From a checkpoint of a small transformer trained on Wikipedia: vocabulary 1024.
Each number is 128 + 32 x the weight over the matrix's rms, rounded and kept within 0 to 255. Layers, rows and columns count from 0. Numbers have three digits each.

# up: layer 5 MLP up, 1024x256, rms 0.113, rows 723-789, columns 64-127
# down: layer 5 MLP down (transposed), 1024x256, rms 0.115, rows 723-789, columns 64-127
# gate: layer 5 MLP gate, 1024x256, rms 0.117, rows 724-789, columns 64-127
up723:114126082114096092107113080146082177162192104170079156140158140154099132170163045089091072133095132140096157173165149102135107066101142080134150117199121077144086166158113167137085103116170132
down723:116069112124090098126120092138078104181132121136146138074124166136105037106128200111129131151122112143102117133090142167115179110111147197107075111087156130066131105156170168116090129099100140
gate724:111107127135130146177127128149188157134081099189129147126074176087112146150095128093159052043118134119156170129151149142115106165143092112136180159191153038121139114079150065114154132070156128
up724:113148130093189070158074107137098119120126072109087113181152120155168118119163095133158106061164124157157094115124074099128127131134118133130154135161099157104111190111058144135124060135144130
down724:138104192109116149134140150109171080126187109125181070121087165137103118147103099123099142214132143121173130141100117075153116141122107094114138106107081120136123118133123118205109132137156073
gate725:145156100108118186105124144079055132081204103081137100145114138148150166159162143180190094143059134097127147100101117088160083134168113121180151144088166073160127107088137140114112149117121120
up725:090102134110131093090172136090132097132115204160146049123109093113182176135110150159127182104106106081143089148158134175131167139185090143124181166151094111146143106147181072103151143187145143
down725:162142226119135107131146100130092101137129093152138112168188116141165090121109096100079102152153160179143163150125110100096163123125127210153146160137157115166131176163191122099098136130123195
gate726:124181086191135146117164131154087130107108156100111172110131070154147164165179204136119116133088104092090141168108125108175166136101159110158131140129118112126128127096110089119151122082152129
up726:083156167138135105119162157129137096167160103171123106138120166094139127169128152167135145121078080126057085125112169096094146093127077125105070116115148108118120121149070165148137137094130143
down726:214138114137109082157125135146173123151090171081155149158127143142114156135133117151152145131116125166142170162073169066121105140133139080084128151102102084091132119135151156183115065225091074
gate727:123152044104163125089125137086107083129144142176137135180110126115135097135102108101089109069098175140161041112134136090125143152123122129120161166107206096113133150084095098137133147169086147
up727:087125190152099127173071095117161155152142177092155122157118132143164143101111082116112128151129128102128141070052137110125247112126080148177039144153110100153092188108113112112119145104167101
down727:154078151110138158116131128164106130145130155181105107182181089102125159115181147150067102121178146122101130158164156100181106153134101136167131095156135129080124136095063098045079131149133181
gate728:200147115140172155179114147169061108103124098131121095155094087121075146187151128126151130106154108075079135178110163069122127152115150119165109172185099142151070129082139162157167071098153153
up728:156101134148127077151185101096080134145148098040124086106167143097047170167169159111117145131129147089099128114128156161186131106165133153086105107093087101197173158125130089125124143076133121
down728:093145150174082086179138185118117118180146160120103134088127195100123107179143127160158150099166115106131117079155130123124109122156112078109155140118128083146157195076109136140130182131119122
gate729:130112132065111112160101146161093155162120187122215076210071122133157147070147172113105160146141159094129095042000124110131154046131174075078101116148221160154114135088106109116129167157089153
up729:126064045164111111135147154122166150130144105220139158119087112129162090141167108161125102156156112071124105156151126082127140161104136107115115182148107128087174105093139077152154156111082131
down729:120112113129149131095127126060178055138148111138093157112120139140179173190073130052141111162105136130153181061127102164164154167155123135133092148123146217111103083100096129124143081108146070
gate730:138129125057091158120171164133156164125107107165084111151113122115177077159144184146123146092136152121090126122121145141175114113085123128119135129146231130142079055120127094138158115127147124
up730:098157132097155215156154174194140149082171075108157121164173191112143115124077152118148110163077118122086125127154108158157125115118174157105142078132156157101101126142196095129122117159083129
down730:128153108117130164097104052145163184123160093149153134172125108160072186165159121087114089184167163120133180129143132129113143160117168104182114116131121128137112127150181171207159094130138053
gate731:147152112102143173098081137143129134080148154154139093130119096128081141170079116099162120129145135137132116198123190126135075075097118161150092103091099113162105119096130127128130151098087132
up731:091150130088022133097139151158178140139139105087152160100045158143131149087123149106100119134079110141126076106173151150133104130121159131075102129109135142170128090135098128142120126194113115
down731:152176090119134138138089104134185095134145159085161152132140150076141161175083138124085119112144142127109166136164163104099115133096163095146176074098108138133091109146085107099192154087105176
gate732:101086151134114084147093143131143123146134110157116115122118107095116094135170087115136112111123137113156161136159135148077124144145128114107077112165116104135169093099160091138148184130136127
up732:092118106132142163083106172142126109171075173162131102091132119125137141122086094051087162154178158118097131114140146102149162147103086195153154131133135120137153149099129126146117135118093172
down732:163121150129130101143138136167142173130117145149136106109134115129125075079143157104130148078078137165129135125143155137114145106106119150115137150124111092084179065128117138206137187150157109
gate733:099100126157125126177077146162091131096128133144160122221080136108134108099123119090143053167157134099147157101073137101166134104105142000185133140147126160119176117091133124126101163114148151
up733:081192157124111083099123129111133145128123155148171166092137157176207153171107162139134150146108145200138152092102181118155159088146204092122109127095149167167128153137107112141095131146164120
down733:164110177164160146162138160140142149135112135112146124127121091097106110084098165126176166161198159143125153051122088129072087156150156129126108140178087127099103133139181168113124121118087172
gate734:216185136106195150108114137105116147099184173123182139132092105110100126103114070071089173138092133079098139132100133113211175128170129146119161160137124171087118111152123154095142118158126123
up734:100093169129100130165127154053175145174116187144054124125121132102153137153115195136142178186117103074139066095042095155143050095119111106137121111095118096113091158112069102091131139123151123
down734:175152177093117125138169098110098127135105145164146127130167103152099181056065131171137079141149115151144147126102127170126144161098107142123163093119108132147129099102146203136117122109103207
gate735:161118117097125140166137084131112099151083184134117109092111151130109125138139120166064132049089131064110084157075135122148104125120087133120174142141139140071051149112125108115202111084123123
up735:118157099101091160121103147118064162215204131134088140158151121138126113119157164108125127126106089127140122073119166069101142102084158159103072141117099115127134196118140157128124101137157142
down735:102049100080173116122120162148104173092086125106133134089127127118123152184143097188183156185188163115116125116111135158163143079081147142145160159109161191165116152176090108083114119148104154
gate736:124104069142085073092103121147135146080123125117136136106100129100138190116180089130144143150122149158164119097061128120153149105122202091067122120124137120149065149108075187113073127126144105
up736:161157113122114092117098158111115133141077110100131098153178180179114141087159116154164134109163083107143074118117087149092073075160164114110140101160044129127114114127059154137096092109093126
down736:125111107131142131194166081129115150082142129128116138126123161139073153113079095163097112189121188144136087104134098090079187145177109098121092166127070100105143101103178223183130149144092092
gate737:141144119148105153050219177122124146148151138116149110209135166109123095133124123072163093100084087105155143136145145151131101138116115088106098175080123117147143140090155106129098154129153162
up737:103137142130081121117102114078142143146083148090198183158120095179140126111153145118108171087093115091084063133136110137098183188119092098087102172167063145068107161091059124108135142146082148
down737:136153149070173133134149099124124126131100182146108138148113143181138121122131107099078148128125096116142144113086138112165159131157142121145166115146141130158117093138128159200117134160136128
gate738:132138105103109107051094128144114120029128110074135116112134135186141125079090141155169092112142100118168153065155091076126126114133153130107102106134088124125134172103083134107134141102155136
up738:125112100121138130145087130148084174102132173126115087172115111104142122177137165126092160191123181145088106102098171140122151147114100085188130133115141164150157086103140171123176159138120110
down738:081133148092123180116142119152117106134147133108134086115148168149124129146151119112126093153150145163155118178118129093114165203136091115117165139142147160082114138086172133143123154141134107
gate739:143125132138098147092118150062166116177106105111134086094092152141105107128148040121128046063145162125215117145099113117111116117099085169106149150045137137168123115070092111102145148090106137
up739:167134141106124146103172161152122135153083111135089110125158069095029138143098158161158125120168141119188129126131096107156112111134083162007125132137151123110081168107083068139152105157106131
down739:141081155160141147120160101177189121158179124182133131100093168171117208115166122123095114162147115076132166159145081117072122176177058119112148147141122097127083087116108177082094085133109145
gate740:128125165086136105130162146129121148122122060113184113171133131230121166124156100082162082115064140124115144154116142140124140160134101187155181121160132128149068133068065129098112098089139117
up740:086094095125109137032124094171175211211126114056144116155168107127075132143091148097103167113163093143125150173138145121152105108026127195140131162099092150133126126136124138178173092091086120
down740:116158118128111145159184112154133161104064101136109165053101115119136096140203081115101105162064122057141134169142120126132180133165179074080080085106123129102165145125170103172132122113166083
gate741:120149169120196120148067103150181139138106093164133109132133140173146170138109084087102093144114159170198129178089112107128116118124145120171184107170099114117112142092118108123116099142105166
up741:130165112100131125080184117142148084095083136141139091139122120071186092175103123153108089150079125145066100144102096123167164154110100047090137122153141159121203094182128171121107166144123133
down741:124170124108109148114138188096137098162059179126143075079114096131086090150137129122119172100184105099210146136138049073154138066127132153146133138080115175145136174171131107076089100127164201
gate742:147124098137095122134145106160131169099119160114094152102124099131136165166127184151104126144123144115150090144179117127144084106106170177103119143110056104121182106100106124119119165119118147
up742:082042142117103172135150088123216151156121065160172165183112101161133148150177104077145135174142103088104135060147122155133169122133170097130134124102079135105166145138177152119123152124137110
down742:120169109134153098083170116121068087057108108176139113130068163177106153083164166144189127161136113146188127140144189099117160137110137191091106092096078199116091107103095089216075121159095104
gate743:098140084171126138144143105106151101119132091137068130073174127119089140144132137072103140072131111077178178113116126157140119109173167059141164132083084112115122164079109153121129111127121134
up743:103136086153076151113119184137109135101136116129098098120182068151129100150062154137161140151077113076084158174067113155188117140103179210140116160078150085104167144102135073131202116136145123
down743:113200139143132100114143170145169138072104173136103094188119231116124188109133138100122164125131073189151150120145077159122083099158150094117095162129143131121142150189077126023163140219095077
gate744:107114109119169080141099138140134132086127091086126035143190099051137177136052147105138104109084109111074092151105173106170092146168172158169168138106120125086085078145134123165114154162073142
up744:107112108126112120122134146157121132156183132151083095137109128036085162111157129142134108046103157161129120178140158113143146173056120081156149134087130069088115145142095171148087045139147157
down744:168139195128134120069119112124111121135109101148128115139083148144102105144154114116126136075096114127139133106118142110122141125168083183090147138126109114167187129140138171190127053124133008
gate745:141161082156104146123109077098126079123139144104134175098134135136142145130126161167177103149181165104155159090129133156163117142072162162162078140098145078114080128107154125150097088079127116
up745:147090134169130085190114132116182113145114113082147084183155159050173143111119148136124147124143165141113124133084144116129110097138116116116134163138169114152149116187028159134162173076126127
down745:129174176137105155175171123106104120152144083095108155083110081182135146131096096125120121150106150165080091121160155142171138175113094153129076176169114153108121107123143153081139131155141197
gate746:147143128148121122152104138110131101134099127104122123113117121099118118096119105078146153119113177168179107154111127109145115122185069160068136145131079086164151141118126114127099162138091107
up746:124160169101058149150145121106154144097045091101176099170155120138167074198134155086161164118107115122161172161138140180126103125099141175166119142101128158137068156162075101103104143100116144
down746:172112146169126158107117121198113131142152140204128094109148107098104151109121125162179102095082130145108119084168194113171143091092104093108189127153148134082164112114146146109121132102167150
gate747:190135125112133122080104117193197081099107116073142127110092157146146162083127060108170126130165136151167111117111087109116123121104150165187050116122154114146147082131171139093096134118131143
up747:139122172165146132137125132092106091181124092145088167118121117104114162114160119165069145130132103139093151131100123124142115126140146116120104095146208114140123150121158159124095149161106114
down747:155119093153144162176127065103110195133151136096147127081127118126132107113143124158115160211137093090198103139114134172155179115160149173143149108129085105129141078125107127112083123098153163
gate748:176121152084159168108097154166085145135160153109089049131134050119120085149090112106081084135127115100148149079118154108104085116090100109169115159107088074090070138075139129125089091169088161
up748:129085102130147062117141154083158111101127171152158135098171148099136130165144117082126100127130184153105171153149101164150095096146181121173129103163114073155150139140195127116166139157177108
down748:110145127119116121144137179222122119135106067130155087167089125168121130076160113058082125090166174064124105136101140098195120098125080146109125101116179149090134165104209137172136122150126066
gate749:152133116111144098103088084080094087041136129106112111080113070099100159101124147123136162155069130129145130084119171092147153146143137135105117170140137123138162138087198120074119157085167150
up749:137169128071116152136132111082129092069137132121126133123069149157117098134089142096062114149178144145099154160125148143163132114099124133126101073120132135126117144124135153135122125145097115
down749:133159202087176147055159118115115149105097122074114175166133133137130133113065142087120102091165163163135173164097160125139125149137110179116109091155184168152124071185079202077116090143166102
gate750:103173099115084135137146122194130118049109137165166100137048162153150049081111147056199095136090153120129108116158125106128114173185142154166083131127123164192091156143108084111136211144160117
up750:111139153160126162123051096068072099123126125145108133129066122110119136171166142083109162122114195084084112106112102105177157049164102153193153155101079127156196083091147013147163149141141135
down750:100152143097090172073101098136094104118137109124208167136099099128171130111118106154122142183114131136141137145124114132100118158104110146143115019121124170161151058193091132189125138062152114
gate751:110155042188154144136136158138150155106110195095062095082105124165145131148081143096148160156125110127141145041113087121091123141109176152160145167188118136115128148128115135135122149119133145
up751:149126107119126135117116144117166111112110132151107077114131147125111101131176099107157157122102140145152127110176069171147126106161118121141133170097118155154134135088169147143124111127042141
down751:134099150138101164176077128107064167081163126091086117102137151078129112217169165087162115083177130132060109138140126084093109162095153171169147091104091182167077121124118162097100094140106075
gate752:130138119157127141148157126149139124063092165135145106139100122129177126076099096161109165123165147103138134109147097194158127096198125122113126142060143152083125116145127143095082114167111124
up752:127153139115140146149141102148108134159143135096172135131068131137100163121135087154131183146086079162138065089123105159112209123178140160158112122132129105172165109146147144135166117148128086
down752:167165174103151175069080131105111110187138213099129150062106113124106111115064134105129113182137102142142159168142141130169136117144108111123154112065144156160063146095196146159085077119105062
gate753:115151074158118100096140149155107135129158109171115151173087142114138100120126165146136124146036094105132123075125142152132039139119137091130079082128200163138087134098147144100166130120109130
up753:127177109158105187106157102120132077171197090158112101147122187116143109186091113091126142145144168150166103178097101175151126141148154090124108177123156138121114145106093164129122087146146126
down753:102191134155123038150121112141102122134128104162155125084090121102106153114168125141111098147088128100130078067145136076115069109156178117090132120107171130119129147172115121108159163111138085
gate754:130060134038126137097162139154149151143154114109133095124061135187169132128061101118121180121137106103125144146157107105139154133155178105123151176078112100092145116109225145138088139148123123
up754:140118101129093137125105162120138115121109106122080139067152097134144154173086178109133116145123117120142171172132113132180195142109154075157126116125090132151142092107136158146095153086130122
down754:073121143124133104123122098125153080172180154157122111140107152080148099125192091113147097127135147119100115095133134107102118133134157168128092050143072150147115136118106147163118148164114095
gate755:125146072152112177105115168113109148166093115112094145146094160141136163096066149089115103058128095135121150089184128112138118109066139154112122065154152114163117176113152096142167082065127096
up755:180086089105147135146131189094147130071181107171112068072098042109167139119114158104135161078121123133133151214175128082082091204131134101118152143204138168146176139103169093111119146092139143
down755:089166155122137153158126136166087128137064126064106133180104132170153070141094123154091103138125127110154090102091071089121079079109121130094112151151120121083123144135167152054052090162142114
gate756:107110142146115109140146112096168158169151072105121137149097139106123111092169164127066185099083160141117177161129126164181099122143170145117158118093121106048130181120117143091100080120140136
up756:145132134153134094103149135129123138103131124127110076128130122104098112144158146145074083145138159148154124095125105127123162123128113202065166151093092079137111134113120104135117173129125150
down756:158120128164079132115137181127111137146108088111188148092140109146109167083166155106147131125156094119086127117058149143155108108081105090119127123139109172130109129086161154067135119189182087
gate757:062097164129157146061127178101140113125148153151114099163131113081150143131148111144139094155127118174130107144113100122160090131099119117129185120140121134111111099080057098092120102106150161
up757:128153112109073130057161153139091115134116107141120122126156071162130139140123142113133151064042098143066108138105122111131113188124095182113123114133100152164143148074092162120139069112166134
down757:147144119165107141161080124183112131128144142089124108125128178124215162118134168109091162139082071134121088103151185152091184136168087104099159128155108126076130093083176135179125132103076127
gate758:166107102097203121148107134230124123084143128119106101143144091166126161110150176135097113116074149163091145093133121152124171061050240135082151123128130144109133197094098085148152136180096125
up758:118160154122165156140141160136156120159150168104125130129157087146213138173105113121122129150145101136149135111154110114084169142118125146107113165147154065119128118148158179127140168156100152
down758:146128105116131116173086145097153090150111107203140112151102140105144083069137159155093113128110141155112178143114104167064151083177123204205080140114095115162137118099148102135057153145198125
gate759:174106124118108079160099180118136171099083107184165136193121121120090114119181133135134138156096131081159103133178148137117117107175114109122164072122149139149151090105114096147088089147147138
up759:140108147170087116080072137167126124115120097087139144177237120197081139181083065115115156057130106139153165117137163133082115179147171133148111112151168144101162136173138150095131091142118118
down759:139139116101152105093144126104087168094089097141155111113114101148217097122160117149102149120182163159140131137117170067090154155151067103107090151162069148105136165102128063084130077103075123
gate760:166135196109103160113136105123068115084144190136085126134138157097065137124121123130102113108116064141151075122128106092094176132163153147108072113125103123143178094093150078112097176066131114
up760:117070163134143143127095129122097151098165122066109094138164066061111069125103138141090157131148129129099101146193134092135115171145128131200069162102107079152189125108170111120118136107147148
down760:154136118143134067107114183141104101146119110160081182073116059145105148178095091115111067111143111122120146153162208138106143096099147127149128085126143151122163082139158085111141132124133215
gate761:143182213109145137112100065126137133110127122121162129129081155138156127136089079186170076132118116138094137082134096077144084095148139153052135062159124102158114123085145173142098086206130131
up761:097072054097145144087167099118160096097173171154152108158146124087122168166084106140147152164137109126081144153141032147100131109075140087156103127111066109130170097141119134129099118182085119
down761:140154101167090182136093132113106148083124143114154020100102107145184091151122104134083140109146078167124117084153138177145131125111167166136161163129116154163133115098149103061196133121123125
gate762:139106108146078115095044168075134097091110212131153037078136110101142099127064171174132129148035095138093118159134112107140115075157122117167132172128144146138101105110160163099113162147149158
up762:142119126143214154069113102143138120167130138124117134164131111071105136143129171122130148074164127095140135119081191154081142134142118161070088145144148110105164140146111143107136111096113135
down762:113184069137134128119131146109165090149118147095102176130102129149069087135165119099120166127147057153110179068068190103153155122156102134084137164147125123088126101153081101137127131058172115
gate763:155140164143132119136138154104098199169103117108101143148138158059062162159122189129116120185100088132230086129152129098133136131142132138111198102134128097194086108102141147120093151107137123
up763:186142121091144134108129104115089153168123125128119109101059142140135126120160215186075030159170067080166162137134098158153098130135097147147082101069109182122109148111131072128096109168146142
down763:130105126197140094139152095124138108117128125106135138116137161126121148156129130145130107164197174105127153195183125122117111109145124132141116131134117074074133159109069087085109060131150042
gate764:163086142093099086147106130163137123078123112117086149207109115141199098100106148209134139145106116104121086136159116120139147145139136166105164133185134153137159135110138134119081152130061139
up764:190070092187151098132192131130148101103221118125079113108107153113121131146101168152110131098143144095108095225201098163126115122135125156144124077164108154122137128134135140166183167071112164
down764:069130080110147150178113132164158135105136172095085123178187169122099134131061096165109126144135158115145147123166090105141110124122173119109080146118104121116132097130181104044152076065127233
gate765:137124100157135150155106163112156186159094138125140137116033127129095130105190106116104124138066145078091101077198191141082105098182126172126173166035174091195110140108175127100122113071113129
up765:089101107117119124147144136138021072146168142129112105172106154153124133154099158108159057136084102180107117118115091155137132138123142162105132133118162146151082172147119170153150210133097127
down765:102102087082074099099125141084104147139136186186094098122161060083138086085122179117113084103159099115105118165080134173106049169150125158117138093121130156119125101140123128124119140128145103
gate766:100137182099135123077208113109203134118144211156069119101113137112133123159095107109117121169145171149177132124121176107092159122120201085116117117113114121137169160110126168126091119099100130
up766:155109171086146101101135134079110088098109123099126079128101094129145089118130155130207155146133135132120171141090124144084128158140111109144181126098051171109096158104136152105077112098168132
down766:162148107139153134120130072134112124124140143168076086126104135090077141130119116156110144203111107207132119155190229104095156144185117154144125090155092120155067106150069140097083103136113135
gate767:119108171103073188095114135159173107096087138162148171188042163175081099155173167154130079112141180095105139119186211062191165133140141111159139157095070150090129139141081121142155075148083118
up767:096134150155119091132155109179101079135174138070114120156107150111122137137069112128101192089150156117031218103053108162098135129142137095096147145145093129100123128160143095134084140115107139
down767:101137140146174097145142123120121139139145126079122130075150117073117117079114097085133150094143110160124136121074095151129099136133062100124155119167144129112134126079134156113160162142145255
gate768:109151171143171141126158088114148136159188174177101157127137133131103138125132120130094059090179147094180128112142102135149151128137134207120150079121172085159168122095100093139172072152127135
up768:090143101086095152194102141143166110136113110103149144173063109122092143136147141164101117181104165178084123079092144081117106131128165161150129169101109116087168095118147085127127149138137115
down768:156127161096100182137100199094055129088106155110089153102171167133134138100117138131088160166108142077112195126137122130125093120119088091135152131119088124161098165125114130122134117144130167
gate769:153112162119183122116144157114140112152183102149113116152132176065096121116097176149195119114021146110108096129109141124129176144120124158076143130191097104166076118143089125108127102167139112
up769:124164102152105141144122150170146124109132114132122133115151104135129084141151108093116132078096061167120146184160086110124128128194112108130119132098138130122154096092121164124161118106188086
down769:112132130154173157138190167119075136169092146145115104153181141126127141062123118136142162187102128119203149156155093125120090171155118108123112110118133170147086184100165089070118085127100226
gate770:142066142077141162114148174176152154143113129087132098111155128080144131121145083093110168117132127099198111144111154083156126134071146109164104134088152092068127123084089124162189105165162133
up770:184134220109133109106082127110140124121128143213128210147160065113150123156140114121159118120198095124100135146137161103136070138086141135090138097121141150162206127147155123149151128133175138
down770:055124119190124124128187077120192109152188145178182155121088141129130145078110106183111125088092150155125161101138158133123169117137135141090145159130150077127114130094035145177093088114097138
gate771:129126148171113159121153089154179151139082107095079140128132149176135136189071116101112111118175117133116111170202130150122065156200169160149121124094116141126078134090111100113104087108150135
up771:120123105097121126125107099204102101113072118124117115102108159141144149082089158135068114089142123108111148178077115136182127078078095157154115185154160130141191114103101130110125144152102134
down771:155096110173108199141115156110165094145137150097083107138138095132155143192116148152169132150111109108098068157092102151136147136069134154121126128124130112151168155101149102152114147135120193
gate772:122169116081130136100114094123143097169143151129154147148155138112147157133101105107125182165105144104132095183090182190151064127157156118085139185065113075150152094084141135132130154111092118
up772:188086106203123081072103180105110092122178124090096110120090100104142120070164125089096160098135111124021184117104093147073083151125171083118188172164137167165096140135190139137225184136142133
down772:135162175132137136157088195170100132092165098076126152125168082110095104156090112147150159098146103111118158109177148071084076110118091091181087154179143117164119150130114151201145130113096255
gate773:176137087078108139123169112151166165125101118034114117073158086135177159127118126166056105113117077091088104171168166158155132170138154126090094101098119101134180131130178195104126087092105135
up773:090146164113145190099102084104080116157178190161115136166157201129113081135106124174164090146145130155146135182104152076148101075118150147095091031119145098173166092127201053118107176119148132
down773:083143109162123142110127128148151137151167111137160173125108150172121210159114164162119173142115140102177078097166161170103094164088113150155105202182085180109136150176134139158165105142166147
gate774:113146143153029118155173133118124177085140077182154116104172170054100174083102110126177085142113106089134162109141126137143127108153133178130098150103126121129105133085096087109101129110153141
up774:162131156093145084163184127118100119103103139122148147168118122137149190115141154114100089051164142134139113182194095123104097082127146166144117122127144109160100169084091105130096136137174133
down774:112124152133171210091122144105116130119114088135148115105115149144099090139189109126097140134135166131079119097106086138096181163114107167190161121122144126134083089178160128248138124165099139
gate775:177123113076073139191175111124107130054113147177149111131094132179112082157136063129182048122179142150137109142132139096154135111131149105180116182105134140148152140077161167103122116095169130
up775:075160091134065136165160120153125125109134147152155155111136131069047110176174100140138050096137134179160129127092141144172078204167116078140114119138094168177110122203181162125165146082105105
down775:131145130118176087162124184148131043118101078051107180153139103164153112116162102130169129233157174158152126163150102203135163133108166143137132114164178084067086162123154055227199101109125255
gate776:110136129048096121078119133149166109122138123099123123082075166104150097104117125159134117105112176079158109094179130153191149132218188193098139095077189101107095161106095129135059087164120119
up776:142140126142125100172152147180147101096171108153137140155144078097134138055153173152147138059137114130142075123141124158153110115148180139110121056104131157151121171144122170143131104130138135
down776:077126106176157081113129110138101151125117135102215167152162123109154166121180123148164091154130185144133120166114121092108180115140072136081122120152164096160165110189130112192079164113095079
gate777:116125147137190174151124148113125155147122057098063144146168087085156101103156157068168118086174126105114150160142125229140098110130157094061177099117119132119104103091119123103158158144124134
up777:125122105196141089131135153085123096082085074107074070147086204098168138083150143123201115145113118134144124137112156059144137090123122155169092170117111124125111143131154116148148150143149114
down777:064147066104196140121077114053102138152148099096206185174120108196120115073111158103121100148156103125133101153086125169095165185166143192127150084138077131092092080100078149180119157142130181
gate778:137171099148120113111110100182157197127093147178116135104087097122139149107076133137088106102121135087166135125121158059130087098126134119110129106149132160124119168104132124125148119161150091
up778:102089092056150163136162165117169160177145086105184158059084114165201139129142102109051161140117137089173058096183123083153135080126115163152071117157145194090132124115097129108119109103103146
down778:159156083122103142158096152093087130129106185136120156125135135079036090123194142157143152074148074197112169076082067151128134157130140063095124173069144125113196087154118151168134135136125139
gate779:152163160113146113182071121115122129155110087153144117115136106124173173162150164170090067168109131063096089109169150149142119081144079193130086146080137089200142097113152174077127167174122128
up779:092138151131126069090148157129182131135132124101091154121137139154139106102063163137120126100129150130129144102157163120104097180171146153107189113107104110170135146089129154138070098131112146
down779:158134083076137129111136124122114167129149065174091130140168182054120151088186144115127090119131116110160119130140148139131115104082132135129151133163166131098118131167070056124124117157161094
gate780:133143091155146175134121123117131180096197122116133108184078154119098162120142127101154119110103088126120159121102108129087123125173142133170113195172142134105171126130100119108099059142128121
up780:120154166140151082140130131135105197119171124097132105154151147124159103161152182112210109116113063118138159111089122149116175143162125147154105097132103131117118159141129128119106142156204121
down780:173133139089137169160126171073161058132104147130162191124175146150094109161128082137136106073140100136099147120119117180137141116112093116150133103065108100166097124123165117173129141131125155
gate781:073125131108109120092172137094099067195119154108164107123137162116133157096142142157122089166103160099106141092136108192145095184155132097114098182073175107139115168108149103127137125141084140
up781:183145063099136141095055091082166136092156164159104112089158136105120174098083109106120156180137125138159083128159100100118136093091157133068122158140115165180170136130149136147100155116110111
down781:204150138114156106112195142152083140143057139141155096119103167146135108131143075090149118170150058107182099130117181108174069155158153188124127142124187096159141180069105094166121170081074142
gate782:169128065118142097125115165102125086097130114175181159081144138160161192134115125108186144147117090089050113118121102123144102139090113134140152167143141105151130158082091097128121156143118126
up782:112141048155163126204125089126140165149080123146157148104131163128138122150130110141135118108196164170113136173148147110163037148167134144134101135188126130165166099090118177120238138139115103
down782:102129175141105156130116137143119182101137148117097123093140148121160095154175125130121136109167151159132185144128115159142109140182084118102144133116170132119095137094131192067123107074158000
gate783:176173121155177159093117174125165129086093160135150105134094114118094126134106152138113120165141114141176144114089109140113047191129109167088169129075091147193092120131141125138126090073130138
up783:139095141106123122170115158086115108184108139179120086061126141110133172106103140086063070159106129104079143091062130221105163155110072119147107184052122070079101123107162102134164107092074122
down783:103121125113125115113090167154155100203163133149107127142128135130126208070152157114090098145139126110130104116110140153084112108128113090120173146197188121204089133143108077185170147163137060
gate784:151174150085118166167107172126098164110135107066098120148097109129125097115121168154108132040149127120153094103136138135138115111141122179107081156074149139184121144096061107110143135116133134
up784:153164147147183113118099123157120116099111161111110161096122102129167155177172129075093090141190118160137118121159130154130183100113149142156108167128132147149074085124111126096113149100139154
down784:070105114098123162167150125110128075126128185108148081141102082108091077095091107143116103168143122121087071123150109156110153127107128125150124163150109153114137080105162102180128101090161129
gate785:091088153169103155129146179137155145086144173168110104167126043169113115186143138079078093105097154184165138132149151137126156089186113152157093123125199103140127116090139092087124106151179134
up785:095166132118129144122169108105110110126115076215111130130093127171160122139117101129114128113161108128147103123124072117131122173126161124134079152158127161136113108094151100126139155167100136
down785:162123076116171174118103141171141147125120085109082188127072126134151077145157123149119112106124174156152111080160136117150106113082115117132137121117126170123139106109145150073093065068061073
gate786:123111154185143147087145173130108130123135105126107117125082123118118160095075186140126128190118113140110120092050142197153102075166109120134120089112156134130099120087152086144090138191143144
up786:116136144134122154201236141142097102149118119115119099096110172153134161094107196148093156084133131126176128138176157159173049155133172088138111121135045133048121080094175167103147092106097122
down786:150138099115113109085104105120122107156117106110141087069114157173132142065125112138057120184142036134146090176089093124111111055113158126184144071119091158168152123147126165044126120154159083
gate787:132121119158093124153159109137169202092112085170124117127132106138081131117138118067161111103062137149177033175119145192076172154106140199149147110111110053110144084077063103134083111141144107
up787:176120091142142098096229143109146149091138109100184152116085150089109125131156144170109160138087189135139136091123175092078124145140106095113140073137111154179153119154108109152111087106128154
down787:111105164154145219122094130166114157152124212139094129091107095160162167161078068148136148136140145165216092109161132125138125127082129086088113100122167113074160187140086107082110176140150175
gate788:129143144205153133130127128105106121161102159072105138117147085174117094067047078135193090100122108118103137088135115095100088115055159113158090139126115119143071099113227140109111126095140131
up788:146106098118115112139103077110075092135111127216066108080125116091124096113093160118102104104114083102115037157127120131124142135137130164087155097113119154168144147146113147107124215102095145
down788:101121140162147151111147143067089090063146109120101068107156141173087099203115162129038121166109090096094135161115123127156099113111131128117199125184132158169044146181066093139132132083090199
gate789:133082145157143133178094137085180140192117161108089136099115094112115099141085124140092122115162115065084093115068126113186126162141132161121147131101101095155174141066162133132103127104148126
up789:146165132078117171141100104200152131165119148091128145117104136167113132193155156191130127102146115132138148125144157152120125100030098141160153144129089105115144105145104089134087123105119138
down789:106113081190183159168140093164122113147141159101109093082135107104148084156144126122045113189167128088132149100103120131153146097183137021119140117115146182106149222058195154177139124139099139